Each number is 50 + 15 x the weight over its row's rms, rounded and kept within 0 to 99. Layers, rows and columns count from 0. The size before them is the row's rms in percent of the matrix's.

# layer 5 attention output (transposed), 192x192, rms 0.347, rows 182-191, columns 0-191
099:44 40 47 61 32 97 26 40 56 45 36 45 66 57 54 58 67 65 53 47 52 38 46 54 46 59 33 59 44 51 34 87 71 60 50 70 48 52 75 29 50 31 47 37 41 22 49 34 66 39 49 80 60 22 40 31 49 46 39 44 50 50 66 29 27 38 35 32 17 45 38 76 76 46 57 42 44 78 58 38 57 48 64 60 33 66 52 50 54 53 40 91 42 36 42 55 64 50 48 47 48 28 35 51 93 69 50 37 52 36 53 63 79 49 58 52 50 53 27 43 43 40 79 56 31 84 66 80 64 67 56 49 50 70 49 39 46 40 84 66 21 64 56 36 42 57 54 33 56 56 33 35 46 71 64 62 39 39 67 66 60 34 79 51 58 57 43 43 45 37 65 60 31 54 63 52 54 41 67 23 29 34 53 24 66 62 42 37 47 45 54 54
101:58 68 42 66 28 43 53 19 45 47 50 24 56 61 61 58 46 46 78 51 52 63 81 58 58 32 58 69 44 53 52 66 72 62 55 29 36 25 34 33 38 71 72 48 49 10 52 55 33 32 34 47 48 32 54 52 58 56 55 30 48 41 42 72 65 36 58 43 38 69 47 37 45 35 49 89 62 41 33 67 34 60 52 60 87 60 53 50 80 62 45 51 24 46 32 43 66 86 38 64 47 49 36 61 22 71 41 54 77 55 49 49 39 49 39 56 66 63 76 36 48 47 49 46 30 40 71 51 53 43 48 51 55 43 70 73 52 07 50 29 56 44 65 50 36 28 63 54 54 51 25 44 46 46 14 45 65 50 64 58 30 26 61 20 34 32 58 84 46 28 61 57 44 59 30 66 34 50 70 17 54 41 64 44 58 39 46 50 47 40 56 49
102:88 76 28 74 38 56 65 50 60 29 41 51 59 41 37 44 38 53 54 43 66 31 55 66 57 48 38 57 13 53 37 50 48 63 57 65 51 26 66 55 82 71 41 32 39 31 43 47 47 59 32 26 51 35 68 48 45 58 61 62 41 40 48 67 74 26 87 58 42 32 46 41 57 49 67 49 31 54 26 21 42 58 55 43 53 34 51 47 37 47 78 72 37 65 49 36 45 51 65 72 61 75 51 65 33 40 60 51 49 56 43 43 44 56 70 65 64 59 65 66 77 38 44 52 50 40 53 63 51 62 54 67 42 51 19 47 48 60 28 40 32 56 47 69 51 61 65 45 55 31 65 57 19 42 57 59 51 64 36 82 86 16 67 66 38 62 58 47 54 66 36 16 48 43 31 52 39 51 51 35 92 37 25 55 49 50 46 16 34 21 54 45
110:30 56 53 39 50 40 52 47 50 67 51 42 15 68 33 53 47 43 32 73 13 61 53 69 46 77 20 41 43 56 69 32 49 46 40 53 48 47 48 44 17 50 72 25 53 30 54 47 62 49 57 59 56 57 45 17 58 46 74 70 43 68 38 58 62 50 37 49 41 58 44 44 79 37 87 70 38 67 47 66 33 37 70 72 66 32 54 41 75 63 60 52 63 31 69 37 61 66 63 56 63 64 43 43 62 40 62 39 36 33 48 33 57 47 42 32 61 51 45 44 51 57 70 31 58 40 69 46 67 49 50 18 34 34 70 36 37 32 56 42 48 49 47 44 69 55 44 60 43 16 56 30 76 53 66 49 76 20 38 39 62 49 28 31 40 41 32 67 30 20 39 17 46 66 85 54 37 47 43 43 64 53 19 35 63 41 51 75 68 52 48 43
105:46 59 36 20 32 63 44 51 61 37 54 66 42 63 62 53 60 34 50 26 50 66 58 74 60 35 55 61 47 42 53 55 64 41 69 50 83 29 61 62 50 41 80 47 48 47 54 56 64 70 59 25 36 39 37 18 59 24 65 47 42 49 57 58 25 57 43 37 40 66 68 46 69 33 41 66 33 20 46 54 50 29 50 35 68 66 71 62 83 71 62 35 64 50 12 40 75 66 65 67 32 53 74 38 71 45 35 64 57 57 51 41 62 64 39 27 84 54 36 43 69 61 44 45 56 26 55 50 58 47 65 60 10 49 73 56 67 52 24 43 49 47 57 70 50 21 37 61 73 82 27 61 61 50 46 68 33 60 41 55 52 68 68 53 41 66 49 39 83 50 70 42 31 49 36 53 47 57 55 54 47 61 35 17 70 50 36 49 53 64 66 65
104:60 47 60 67 55 49 33 57 66 45 48 37 47 45 73 34 30 67 42 30 41 55 43 33 37 57 35 40 50 58 81 54 62 56 41 55 37 46 57 55 57 54 66 35 17 46 36 60 42 49 75 74 56 33 68 29 55 41 76 27 71 47 57 62 72 63 43 54 48 51 39 54 64 42 45 54 46 80 50 38 63 56 67 36 54 32 47 45 45 49 47 27 72 37 40 58 49 48 54 63 30 51 27 51 40 11 30 34 41 50 54 39 45 60 39 74 26 65 50 55 75 23 65 62 70 49 46 48 61 56 27 25 54 40 51 76 49 27 43 60 56 58 59 28 48 53 55 10 52 59 28 47 35 57 58 51 41 94 47 49 45 58 32 52 54 44 70 68 35 62 38 43 56 29 36 73 83 58 47 47 60 75 12 20 75 85 34 53 62 23 24 50
087:37 27 44 49 28 39 27 78 41 65 52 51 76 50 27 43 38 67 28 59 64 54 49 79 62 72 05 44 55 60 30 06 61 26 54 54 56 54 62 46 17 74 44 42 70 62 60 38 59 35 41 62 49 29 39 54 66 47 65 36 21 40 26 37 81 71 53 68 51 76 78 57 68 54 72 73 65 75 22 44 48 55 50 41 60 47 69 50 68 31 70 63 58 44 49 53 42 33 52 51 51 52 39 69 50 60 41 55 46 46 52 33 51 70 59 43 44 29 45 75 55 55 35 54 52 57 37 55 54 32 56 73 52 44 34 55 55 54 31 28 27 47 50 41 80 57 68 61 48 94 30 44 72 51 42 62 41 54 66 83 33 55 58 49 48 32 66 42 65 60 38 34 56 55 40 61 61 54 36 38 62 46 38 39 34 73 43 44 55 42 29 37
098:62 42 50 68 38 33 60 59 31 49 52 58 57 44 50 58 49 51 55 63 20 67 65 52 34 62 63 53 54 46 50 65 62 16 65 50 46 14 50 69 45 33 79 47 63 77 58 56 52 49 50 53 49 61 78 40 54 56 37 62 85 51 58 47 52 40 39 57 33 71 39 57 65 48 52 51 53 62 70 70 25 27 44 53 79 43 33 81 36 53 63 31 40 47 33 62 58 42 49 41 61 32 24 38 64 46 56 77 31 58 30 68 24 49 34 73 63 37 53 35 43 40 76 48 46 56 14 67 44 59 49 10 57 55 33 53 44 38 67 73 49 47 51 49 46 45 52 73 64 84 51 95 45 48 76 58 30 24 51 40 42 60 62 53 55 41 23 51 39 83 35 30 48 39 63 32 36 74 54 50 40 32 74 42 67 44 34 76 39 45 48 34
092:58 70 39 39 37 73 70 47 75 60 46 71 49 55 61 66 50 59 31 22 23 61 53 99 58 51 52 76 49 17 66 79 28 70 26 39 41 45 52 43 64 49 31 43 45 57 50 43 63 54 65 50 55 68 46 52 39 50 48 46 39 69 15 47 48 58 53 37 43 67 25 59 88 22 36 67 63 62 44 82 49 33 31 43 45 50 52 42 27 49 37 42 54 58 53 28 65 87 42 40 66 54 50 64 38 57 28 57 45 60 13 30 62 25 30 52 42 47 68 47 46 43 66 45 36 62 41 37 58 46 62 33 43 55 65 41 28 38 65 63 63 45 39 76 38 55 56 57 48 76 55 62 71 50 42 57 66 49 56 47 91 37 37 58 24 44 43 41 48 70 52 52 26 29 66 52 47 41 33 51 63 76 58 36 36 48 48 66 30 44 29 45
083:51 53 78 53 51 41 65 72 69 56 39 51 52 57 43 77 47 77 32 54 50 23 35 24 52 41 70 65 35 51 48 60 49 34 14 47 57 78 39 45 63 43 52 57 41 26 29 73 67 48 30 25 57 49 70 38 51 58 34 63 24 66 39 28 80 69 23 47 41 45 31 50 54 38 46 48 40 45 47 34 79 63 55 52 40 65 61 29 44 69 61 46 38 49 53 59 64 67 61 78 62 75 36 48 54 65 50 38 47 43 52 54 47 58 51 59 52 71 52 15 82 62 38 60 53 43 43 57 37 77 07 84 54 45 49 60 21 33 52 18 88 63 46 41 59 45 48 30 62 62 69 57 56 46 43 56 24 72 68 41 42 59 50 50 64 53 47 55 69 97 39 68 63 27 42 54 59 51 54 45 34 52 38 37 40 60 61 52 51 48 50 57
# layer 5 attention value, 192x192, rms 0.0673, rows 183-191, columns 0-191
101:43 60 66 39 56 51 67 86 59 62 69 74 24 51 64 41 59 59 40 26 45 38 16 47 51 64 40 34 59 49 32 28 45 42 48 55 67 64 51 64 64 24 48 62 61 59 53 52 43 69 50 64 33 67 44 47 50 53 56 61 50 52 55 42 56 68 33 39 48 29 32 81 52 59 47 28 39 43 58 34 63 36 59 57 30 54 52 41 21 25 52 50 79 50 64 63 31 31 49 31 48 54 46 27 72 29 51 45 40 33 49 14 60 66 65 59 24 47 28 63 32 62 65 53 85 68 23 50 57 62 57 49 53 44 44 18 35 78 47 57 52 62 36 78 65 68 41 47 42 60 77 52 63 34 78 57 51 52 43 61 72 61 50 70 47 25 43 00 49 81 49 54 44 57 70 46 60 55 43 69 52 53 41 68 37 44 46 58 61 44 26 47
100:33 40 72 52 40 47 52 57 34 54 54 46 59 49 59 61 69 48 49 54 33 60 42 33 49 24 39 46 49 48 66 62 28 35 39 38 48 53 29 40 23 37 59 84 68 54 42 48 38 48 49 71 51 54 58 54 60 41 50 31 54 53 54 52 20 70 11 47 39 65 58 72 63 36 34 58 51 62 53 64 77 50 35 65 44 55 60 60 75 57 37 28 59 25 51 59 50 40 38 34 47 27 37 59 73 60 50 38 63 49 57 60 64 62 41 39 30 41 48 50 40 65 53 61 56 50 53 45 38 42 32 28 65 61 66 54 57 39 89 49 73 64 45 16 44 30 42 33 36 73 06 60 97 59 26 44 41 40 46 42 30 73 30 46 55 45 49 42 21 26 47 87 56 49 66 48 63 73 44 73 07 61 72 40 47 44 62 54 69 62 48 71
101:74 40 40 63 30 49 80 52 44 36 40 69 74 43 73 48 50 60 77 14 62 35 47 52 59 39 64 56 73 43 21 62 36 58 67 42 59 39 55 54 62 46 67 90 41 51 43 46 52 57 58 55 45 48 60 77 51 52 32 13 62 41 68 23 42 42 72 46 43 50 35 57 28 65 22 29 60 13 59 54 50 46 27 43 54 72 47 68 18 27 35 63 56 54 40 42 30 45 62 64 46 51 52 29 44 72 31 45 50 55 61 51 39 62 47 61 18 29 33 46 50 43 40 51 25 72 47 46 30 46 70 73 59 67 35 58 49 90 61 53 59 41 57 45 19 52 51 34 78 65 43 51 47 49 47 57 18 66 61 37 47 53 54 60 45 56 78 52 73 68 50 52 41 59 25 42 44 44 60 56 37 18 64 64 41 56 68 45 56 41 26 64
101:77 40 72 45 55 44 57 41 66 61 65 32 66 48 34 54 38 38 39 80 26 62 56 19 34 61 35 37 46 55 33 43 37 63 25 43 09 60 34 51 59 68 44 38 44 42 48 47 53 15 48 40 52 73 36 73 44 75 30 56 54 75 44 58 62 42 52 48 46 43 78 49 36 54 37 38 66 83 63 54 62 47 47 46 36 49 39 45 33 23 36 58 33 58 75 54 34 39 59 24 65 39 36 34 25 69 72 56 49 46 55 83 40 46 54 86 34 74 34 42 17 47 58 36 36 73 50 35 59 46 30 27 86 39 59 37 37 60 58 55 72 55 53 39 42 68 62 67 59 31 77 24 36 56 51 56 85 53 62 44 44 46 42 53 57 38 59 50 28 80 62 43 62 63 64 48 34 47 51 61 49 49 58 60 30 43 48 71 47 66 53 34
103:46 52 31 41 31 58 63 45 38 47 45 63 53 45 15 69 69 38 45 54 57 56 69 63 49 38 49 65 57 30 31 58 30 42 47 36 64 57 56 43 39 65 35 61 51 40 64 70 72 37 46 41 51 60 42 51 64 63 30 73 29 55 49 44 26 45 61 61 58 41 62 55 51 44 38 55 52 15 55 55 50 52 13 80 45 67 58 34 47 62 77 89 30 55 62 41 51 67 47 41 74 49 58 56 78 86 72 52 58 44 38 53 56 41 60 34 66 42 45 51 15 57 40 60 27 49 48 46 35 49 74 92 44 63 52 15 42 83 57 50 56 39 25 75 58 62 49 70 38 34 65 51 55 45 41 43 51 09 66 35 50 44 75 51 56 60 36 36 52 35 65 60 56 63 62 41 49 48 53 54 23 20 68 66 19 28 63 44 44 71 76 56
093:38 62 59 29 67 67 72 24 57 33 61 55 31 51 73 69 49 39 65 49 47 40 35 26 49 16 77 56 43 54 79 85 44 63 56 34 85 35 41 62 68 22 55 60 60 42 45 53 47 67 49 41 75 71 65 34 35 41 44 52 75 55 56 59 33 30 41 43 39 22 26 45 24 45 60 34 34 32 67 43 59 44 44 72 50 46 35 50 47 55 41 31 36 48 45 40 68 66 56 59 45 69 75 46 46 28 51 48 58 57 54 77 56 37 69 63 72 67 53 33 73 50 50 48 22 32 62 51 51 74 56 24 32 60 69 37 33 46 79 60 47 47 42 44 27 38 26 25 54 13 61 58 31 59 55 43 71 34 28 20 61 55 49 58 63 73 25 71 44 52 58 67 51 46 66 48 42 50 60 56 28 57 61 55 65 44 68 51 48 49 70 58
098:30 66 50 38 50 60 33 52 87 79 44 33 36 70 50 39 51 50 55 41 66 26 36 49 58 45 21 58 59 68 52 47 48 98 60 43 56 97 63 50 60 68 32 70 42 46 53 52 58 53 56 45 38 50 33 52 53 59 83 36 29 60 37 47 58 61 59 53 59 49 70 43 44 79 54 34 53 54 35 40 66 69 48 44 50 49 46 18 55 57 06 48 58 60 62 60 27 51 46 45 33 58 75 39 25 61 57 29 57 38 64 45 82 41 42 32 47 39 42 52 51 44 32 65 48 49 90 42 58 54 67 90 55 39 55 53 36 53 43 48 62 33 55 46 23 58 44 28 49 20 53 11 55 52 46 34 68 64 52 46 48 40 27 50 52 53 63 57 69 33 75 55 39 59 24 63 42 30 65 55 58 51 43 67 25 61 69 31 53 47 44 66
095:32 46 55 91 61 38 50 49 27 41 62 40 64 53 51 32 66 50 64 63 60 43 30 18 53 48 22 24 49 72 41 27 59 33 80 60 65 53 38 33 47 43 73 54 53 53 58 59 41 35 37 60 51 30 46 40 50 49 51 50 60 35 78 28 49 51 57 54 45 43 88 43 17 56 62 42 45 38 85 36 47 54 51 57 58 19 52 52 56 66 57 65 45 26 57 79 26 27 62 66 40 48 29 33 48 21 61 33 50 34 85 57 49 76 79 57 40 54 39 45 51 45 49 56 72 47 57 45 55 39 43 63 76 57 42 35 66 88 34 37 51 73 61 23 41 40 59 43 54 05 46 31 43 44 39 56 40 56 44 53 43 57 64 43 61 28 70 73 54 41 45 64 63 58 42 44 46 53 78 44 58 10 43 67 56 38 40 42 59 48 65 45
086:44 42 31 55 50 46 41 26 42 20 51 21 79 29 56 46 59 25 45 58 58 80 59 88 45 37 27 42 68 41 39 55 41 62 53 44 77 13 66 55 45 56 47 40 63 62 57 47 32 49 51 47 53 39 62 68 49 34 53 56 65 43 50 72 33 32 81 42 44 58 69 59 51 44 65 52 63 49 48 38 40 37 36 46 47 42 38 69 58 16 45 48 50 50 48 29 63 40 49 36 39 28 59 73 54 65 59 33 65 56 64 35 54 39 52 38 44 48 51 83 23 48 65 29 41 42 56 52 54 30 90 23 25 73 52 46 77 53 55 65 04 21 68 53 46 50 28 85 36 26 27 47 48 57 77 46 65 29 48 57 70 58 44 50 47 57 30 44 43 22 45 32 51 71 53 45 71 52 18 46 51 46 41 55 54 46 48 35 64 60 41 48
# layer 5 MLP up, 768x192, rms 0.157, rows 0-8, columns 0-191
097:59 50 53 58 39 42 61 71 36 58 66 36 43 49 29 80 52 74 67 57 30 62 27 27 80 36 52 47 35 69 46 49 56 58 30 20 54 57 48 45 37 35 68 49 59 52 45 80 60 50 47 41 61 65 57 61 66 77 76 62 36 34 66 36 47 46 53 71 44 43 28 51 44 47 71 59 65 41 57 35 44 43 46 43 27 71 71 37 59 23 61 45 58 40 19 38 79 33 62 44 49 47 40 45 31 49 51 49 71 55 43 56 50 80 61 39 43 43 59 54 53 77 70 51 55 41 46 05 43 60 46 37 67 23 44 25 70 61 61 33 30 57 55 37 53 50 51 46 46 39 38 35 54 35 31 55 85 43 37 45 30 37 59 38 08 24 80 58 28 25 65 39 55 50 48 86 62 45 26 43 50 51 42 38 73 56 54 55 54 52 84 46
099:75 32 72 80 61 47 60 66 51 42 44 44 61 51 44 47 50 65 32 80 42 59 70 46 62 29 51 57 67 45 71 55 36 66 43 32 61 46 52 63 43 50 53 36 76 19 41 59 57 77 43 39 68 36 35 70 65 20 79 67 29 35 54 58 53 36 41 27 59 32 56 45 67 48 49 58 45 58 56 35 26 59 57 56 59 46 48 44 84 44 42 43 55 43 37 48 59 61 53 49 25 58 31 78 36 55 56 55 29 42 41 29 31 36 59 80 50 57 35 47 56 39 38 41 48 54 32 45 60 60 52 56 19 61 59 45 38 59 45 65 45 52 44 46 69 39 32 28 65 46 31 68 61 53 30 29 55 74 41 56 35 36 62 58 59 66 82 64 59 82 58 50 95 43 12 48 35 27 11 36 70 55 49 55 33 47 30 35 77 29 37 39
093:55 28 40 48 57 31 47 64 26 43 34 56 86 44 32 63 67 11 65 67 37 31 56 46 74 45 51 50 54 35 64 30 50 62 38 59 38 37 37 50 63 40 29 45 44 65 48 63 23 48 44 74 55 56 53 73 51 53 32 40 51 72 42 69 53 38 55 89 59 61 69 59 60 61 33 77 39 76 45 52 30 73 37 43 34 76 35 27 58 50 45 57 55 36 39 47 70 77 43 47 50 50 63 29 56 56 29 25 60 58 52 50 32 29 66 45 32 41 68 74 68 35 62 44 68 53 54 34 76 51 54 46 40 84 47 62 64 47 54 59 60 41 50 52 04 58 75 34 68 54 61 65 57 37 49 44 40 15 47 45 38 67 50 91 42 55 47 55 69 49 64 45 64 66 53 38 56 58 63 74 44 05 60 62 49 43 57 37 53 53 55 58
109:48 45 64 54 58 33 63 49 44 37 65 33 45 72 64 47 57 43 79 57 31 59 38 46 55 42 50 74 36 63 35 67 62 53 63 39 63 34 22 54 39 37 58 22 21 62 55 51 47 39 53 69 50 67 78 40 24 67 58 39 44 41 42 34 42 54 46 46 54 66 65 51 58 46 31 33 51 32 36 47 55 39 45 37 39 41 39 46 61 70 54 45 39 67 08 34 67 75 46 76 32 48 57 80 32 26 45 40 67 25 89 44 69 64 47 54 45 43 58 44 65 55 50 50 54 35 66 57 54 64 71 34 21 57 44 64 47 35 49 80 60 61 50 61 58 45 44 61 32 41 28 55 64 84 69 69 32 23 33 46 56 56 45 79 48 56 77 73 38 79 49 30 68 42 49 39 37 64 40 66 86 47 42 46 39 08 38 45 66 19 45 47
098:37 41 32 39 59 55 52 38 49 42 55 79 66 61 57 36 28 37 45 22 72 32 69 62 23 51 30 49 64 64 21 64 69 51 65 56 66 68 55 47 38 33 36 50 47 50 35 54 35 59 49 53 42 70 47 32 34 33 57 58 41 32 55 38 64 52 58 66 48 30 65 53 45 57 72 35 17 74 50 25 61 52 42 70 62 33 53 24 40 34 55 65 78 45 40 33 44 29 66 31 61 55 52 51 72 52 41 66 35 43 55 23 64 58 52 91 69 40 57 48 46 55 60 32 78 70 56 55 60 39 65 50 41 71 48 57 74 31 12 54 53 52 39 54 34 56 54 81 04 51 74 44 63 69 33 68 64 58 42 69 75 65 39 68 54 33 40 48 56 47 43 40 47 34 62 83 49 48 65 16 62 58 20 61 35 58 42 44 46 40 47 58
121:79 40 59 40 45 68 51 78 41 33 66 36 64 53 54 43 71 47 50 71 59 44 48 41 64 64 80 45 41 34 49 68 21 48 52 47 16 58 58 47 37 60 50 55 65 43 24 74 41 24 41 59 30 51 72 36 69 28 62 59 59 57 47 44 51 49 38 39 37 61 33 32 30 52 24 45 40 36 59 56 54 33 57 54 65 12 48 28 67 33 37 32 44 57 50 58 53 12 59 78 74 74 66 38 35 32 58 24 27 40 42 44 59 40 49 61 44 49 51 61 68 63 16 27 61 60 50 67 49 58 40 53 38 31 65 34 47 49 71 47 42 56 47 42 63 71 40 42 48 38 80 68 58 71 53 31 75 62 52 47 60 55 47 47 36 58 41 54 72 44 49 50 66 76 74 55 26 21 49 50 48 36 27 82 37 50 72 14 70 69 40 37
099:51 31 53 58 47 58 73 54 58 37 60 53 47 34 48 66 53 56 35 42 38 65 29 45 32 44 17 42 46 28 37 49 40 46 41 70 44 64 37 53 51 27 64 26 49 29 72 53 48 48 74 46 45 62 35 42 23 64 35 68 57 44 48 22 40 52 69 26 48 56 40 35 67 41 70 60 64 55 33 28 53 50 64 42 25 58 49 65 49 50 56 56 26 70 70 49 53 54 59 53 61 60 51 61 44 47 50 65 34 69 32 25 33 52 59 71 39 46 59 49 66 17 55 57 64 47 44 60 72 74 44 51 44 60 74 37 25 87 72 37 55 50 28 47 72 51 69 56 27 51 42 38 63 40 42 48 57 46 71 64 40 48 55 47 41 72 68 54 53 59 21 00 36 24 49 87 66 73 41 40 56 41 54 65 29 69 36 31 12 78 39 49
096:63 48 69 57 41 26 51 54 34 26 68 73 54 34 58 99 57 53 35 39 65 37 25 61 34 66 61 56 39 41 52 64 52 27 68 32 48 52 51 57 43 34 81 54 46 57 40 57 44 48 51 54 44 42 43 85 54 40 58 52 18 78 62 68 57 69 49 49 45 23 43 66 58 38 64 55 68 78 45 78 33 60 34 71 58 32 21 40 47 45 55 63 59 44 54 42 59 56 39 86 50 09 34 61 40 21 57 49 71 44 56 79 50 66 49 74 58 54 66 44 64 43 48 53 68 58 46 49 38 39 65 23 44 49 43 71 80 98 21 48 41 44 43 64 71 51 66 70 51 42 33 40 42 71 59 51 42 39 51 60 65 48 47 36 61 62 39 30 63 39 35 26 57 47 35 50 53 67 36 61 42 51 55 59 55 60 62 61 66 79 35 46
091:54 75 40 71 60 50 62 35 42 44 71 66 56 45 69 68 57 24 31 31 63 51 60 36 66 64 49 67 51 49 55 42 52 72 49 60 47 34 55 66 39 36 50 37 42 36 53 80 58 46 53 61 62 78 38 73 26 38 57 41 40 72 43 51 64 71 58 43 59 49 57 48 21 62 48 73 41 45 44 40 63 32 70 40 64 65 47 48 44 24 06 46 60 48 49 67 39 28 68 76 61 36 42 32 67 64 59 41 52 52 47 72 14 41 38 75 33 42 49 50 31 47 80 42 48 43 28 70 40 49 45 50 64 66 33 56 25 52 70 40 14 75 28 42 49 43 40 53 49 50 54 49 46 69 49 54 52 67 53 51 38 42 58 57 54 34 49 49 61 53 27 57 56 65 63 37 71 40 65 45 57 04 44 41 33 42 57 00 63 69 29 65
# layer 5 MLP down (transposed), 768x192, rms 0.0413, rows 0-8, columns 0-191
102:56 36 60 55 43 39 50 45 47 61 51 49 33 61 50 45 54 46 47 23 37 74 97 65 37 50 55 34 33 40 38 64 38 59 70 54 48 36 58 63 43 63 60 46 22 57 31 75 55 46 94 58 33 50 47 36 58 55 26 66 69 56 83 56 35 39 55 54 45 24 36 41 33 46 55 42 29 54 58 47 68 71 32 46 31 63 54 58 48 52 50 43 45 54 29 45 79 62 70 55 66 26 30 33 63 38 38 60 59 57 26 44 71 27 57 66 53 34 45 70 47 47 33 18 91 52 57 64 10 58 39 52 27 29 49 55 37 50 74 55 54 29 74 42 54 69 35 78 36 59 65 45 76 74 48 64 70 62 53 51 37 48 36 62 40 51 65 62 77 87 63 48 59 53 50 59 22 63 54 61 65 41 45 40 57 61 54 58 79 57 55 56
092:70 52 71 23 45 48 32 43 58 45 70 54 43 66 48 53 45 46 36 59 46 53 46 36 41 47 68 56 53 21 41 54 64 25 33 67 44 59 80 89 64 46 66 56 51 50 45 17 54 31 45 19 58 63 37 40 52 58 52 77 36 66 54 68 49 12 55 30 24 67 28 47 41 36 44 38 74 46 37 15 20 62 37 55 69 44 31 50 55 41 42 41 58 60 51 59 36 62 52 52 57 77 43 44 50 57 74 36 64 54 35 53 44 42 63 74 44 69 61 61 43 53 52 40 28 60 33 47 70 64 33 47 56 34 33 10 99 40 59 58 32 50 29 49 70 65 32 27 65 49 46 42 44 37 47 46 41 50 58 56 38 45 60 51 49 33 36 69 50 65 81 61 52 82 45 25 43 49 23 70 50 61 86 40 43 61 57 46 52 66 47 44
098:45 58 33 29 64 17 56 51 58 62 72 62 27 33 22 52 43 54 33 49 38 54 45 63 33 49 58 71 54 56 52 66 54 75 39 52 29 33 59 37 59 64 55 51 51 42 53 75 69 73 43 71 66 42 67 61 36 39 59 52 45 24 60 74 56 36 39 34 71 54 73 45 85 68 53 39 52 66 57 16 56 51 60 46 58 48 62 60 26 67 50 59 44 69 56 46 59 43 87 61 69 31 49 38 53 36 41 59 55 58 45 40 24 61 49 38 52 28 33 49 48 61 39 36 43 19 52 34 36 54 63 25 62 50 64 28 52 61 93 48 63 36 54 62 64 51 25 33 45 37 51 38 70 24 52 80 52 52 47 60 38 71 43 19 57 62 60 44 79 83 78 43 46 46 27 18 27 52 37 65 37 62 54 51 29 71 43 58 66 31 39 44
120:69 37 32 32 57 44 52 37 71 32 36 78 40 47 31 57 32 39 60 40 57 39 34 41 73 35 56 55 25 71 32 67 42 52 46 37 87 38 28 45 79 23 33 44 55 59 58 47 64 43 55 78 58 37 69 42 50 62 58 66 61 57 56 49 69 61 46 41 45 35 62 35 62 67 36 57 58 33 43 35 42 60 41 68 65 47 69 60 51 61 45 35 13 46 61 55 26 50 34 61 65 49 59 65 30 60 32 34 39 55 55 47 60 25 63 43 45 41 66 51 63 60 64 67 56 39 53 53 38 49 68 73 45 65 76 39 39 35 64 39 42 72 52 69 49 56 48 35 45 42 57 61 54 48 55 25 15 56 42 30 47 12 44 37 66 49 30 83 63 68 41 50 67 34 41 46 00 52 50 60 52 50 61 22 34 35 29 52 59 56 05 74
094:60 69 65 46 20 51 49 66 78 51 31 25 65 54 40 39 49 61 47 51 49 60 73 44 57 41 67 63 74 51 50 51 66 73 51 32 78 42 67 72 47 66 38 40 72 58 54 38 37 37 58 20 54 10 63 55 48 33 55 54 67 48 40 52 53 40 21 58 25 31 51 71 50 45 62 48 48 68 40 44 58 65 62 71 41 40 58 35 28 61 63 54 27 43 55 50 74 65 37 66 59 57 57 36 26 49 24 43 51 46 42 53 62 69 63 47 51 66 55 39 64 51 51 57 65 28 65 50 34 37 57 67 74 36 75 54 49 53 67 13 57 64 40 42 48 46 33 35 55 68 66 49 58 82 56 41 65 57 63 70 67 39 41 11 23 63 57 38 26 56 62 57 95 27 46 47 36 57 30 58 50 45 52 47 26 48 45 44 54 00 72 50
123:60 51 53 17 29 40 41 55 35 52 44 41 41 52 40 61 55 22 42 50 51 55 47 49 44 52 64 52 50 38 79 58 45 58 48 54 43 47 57 55 47 30 55 46 08 42 46 57 48 38 55 43 51 40 45 56 36 42 54 66 49 35 79 19 79 61 61 64 64 43 61 44 38 48 29 57 48 21 42 69 00 65 36 49 65 51 62 52 39 58 29 46 55 71 74 83 45 46 61 59 46 72 79 36 28 51 87 40 32 58 34 41 15 29 60 77 41 43 72 81 50 58 65 29 72 48 35 53 66 64 45 36 57 60 37 41 37 32 50 72 31 77 45 35 60 59 53 44 88 49 59 59 59 27 43 53 42 49 31 85 30 55 59 65 41 40 36 78 30 36 44 45 46 62 62 73 37 29 68 55 65 48 44 41 45 43 60 52 62 61 29 62
103:41 55 39 52 46 44 64 42 81 50 59 35 61 59 35 23 63 59 19 56 28 69 40 54 46 35 54 48 36 50 61 69 36 26 65 54 49 65 67 51 54 11 47 40 55 56 45 40 61 48 65 63 81 41 34 60 36 29 30 70 58 27 38 48 65 35 60 32 42 67 51 47 45 56 39 56 72 56 36 78 46 69 65 48 46 40 47 41 61 36 49 58 47 97 75 38 70 39 59 64 47 63 59 25 57 52 41 71 60 33 43 30 35 56 58 31 37 65 75 41 29 53 46 42 71 35 41 61 46 63 56 68 51 41 56 56 41 55 47 39 58 73 33 27 55 37 41 33 58 53 53 23 24 33 41 80 57 59 56 46 44 41 41 68 37 58 67 36 85 71 12 59 16 40 36 44 81 60 68 72 30 54 54 57 41 50 47 55 23 72 28 61
098:31 49 55 43 30 73 50 20 70 64 41 42 46 62 59 34 65 48 34 51 63 58 67 42 79 21 67 41 52 40 41 33 34 48 60 73 48 49 34 64 33 59 44 52 39 34 25 55 51 51 42 43 46 75 69 37 62 41 61 51 60 57 23 40 53 56 64 28 68 80 54 52 20 63 33 71 54 15 47 52 51 45 48 49 52 61 73 50 27 68 44 36 42 78 57 68 61 49 47 42 61 52 47 43 45 63 40 60 27 56 52 25 18 65 32 42 57 53 72 60 71 53 71 69 42 51 33 54 56 87 32 63 67 34 48 54 32 27 39 44 59 74 63 45 41 69 23 41 66 54 48 53 30 41 61 53 63 46 11 51 51 45 48 38 38 23 74 55 56 64 62 45 40 55 52 40 55 53 45 51 69 27 72 62 75 12 28 46 13 39 26 63
112:40 36 53 56 58 43 44 39 62 49 25 76 36 60 60 48 48 62 64 45 46 63 54 64 50 57 50 21 39 59 42 47 55 54 08 81 50 37 50 54 59 56 43 29 40 18 34 70 54 56 54 43 55 42 48 41 69 69 33 64 23 63 40 37 67 57 58 37 79 54 34 66 72 53 40 57 74 43 82 60 42 37 71 38 67 48 41 47 50 64 33 59 49 68 63 80 47 74 60 67 49 45 38 60 28 48 34 60 56 29 32 27 66 29 84 54 58 36 51 49 45 36 66 23 54 57 22 46 43 38 57 63 70 36 58 54 42 53 37 25 36 57 68 61 26 31 40 69 56 50 51 73 76 69 56 58 48 66 47 74 31 43 47 31 74 78 42 54 60 22 47 45 84 39 56 37 81 28 38 45 44 66 69 46 67 23 39 54 56 75 31 52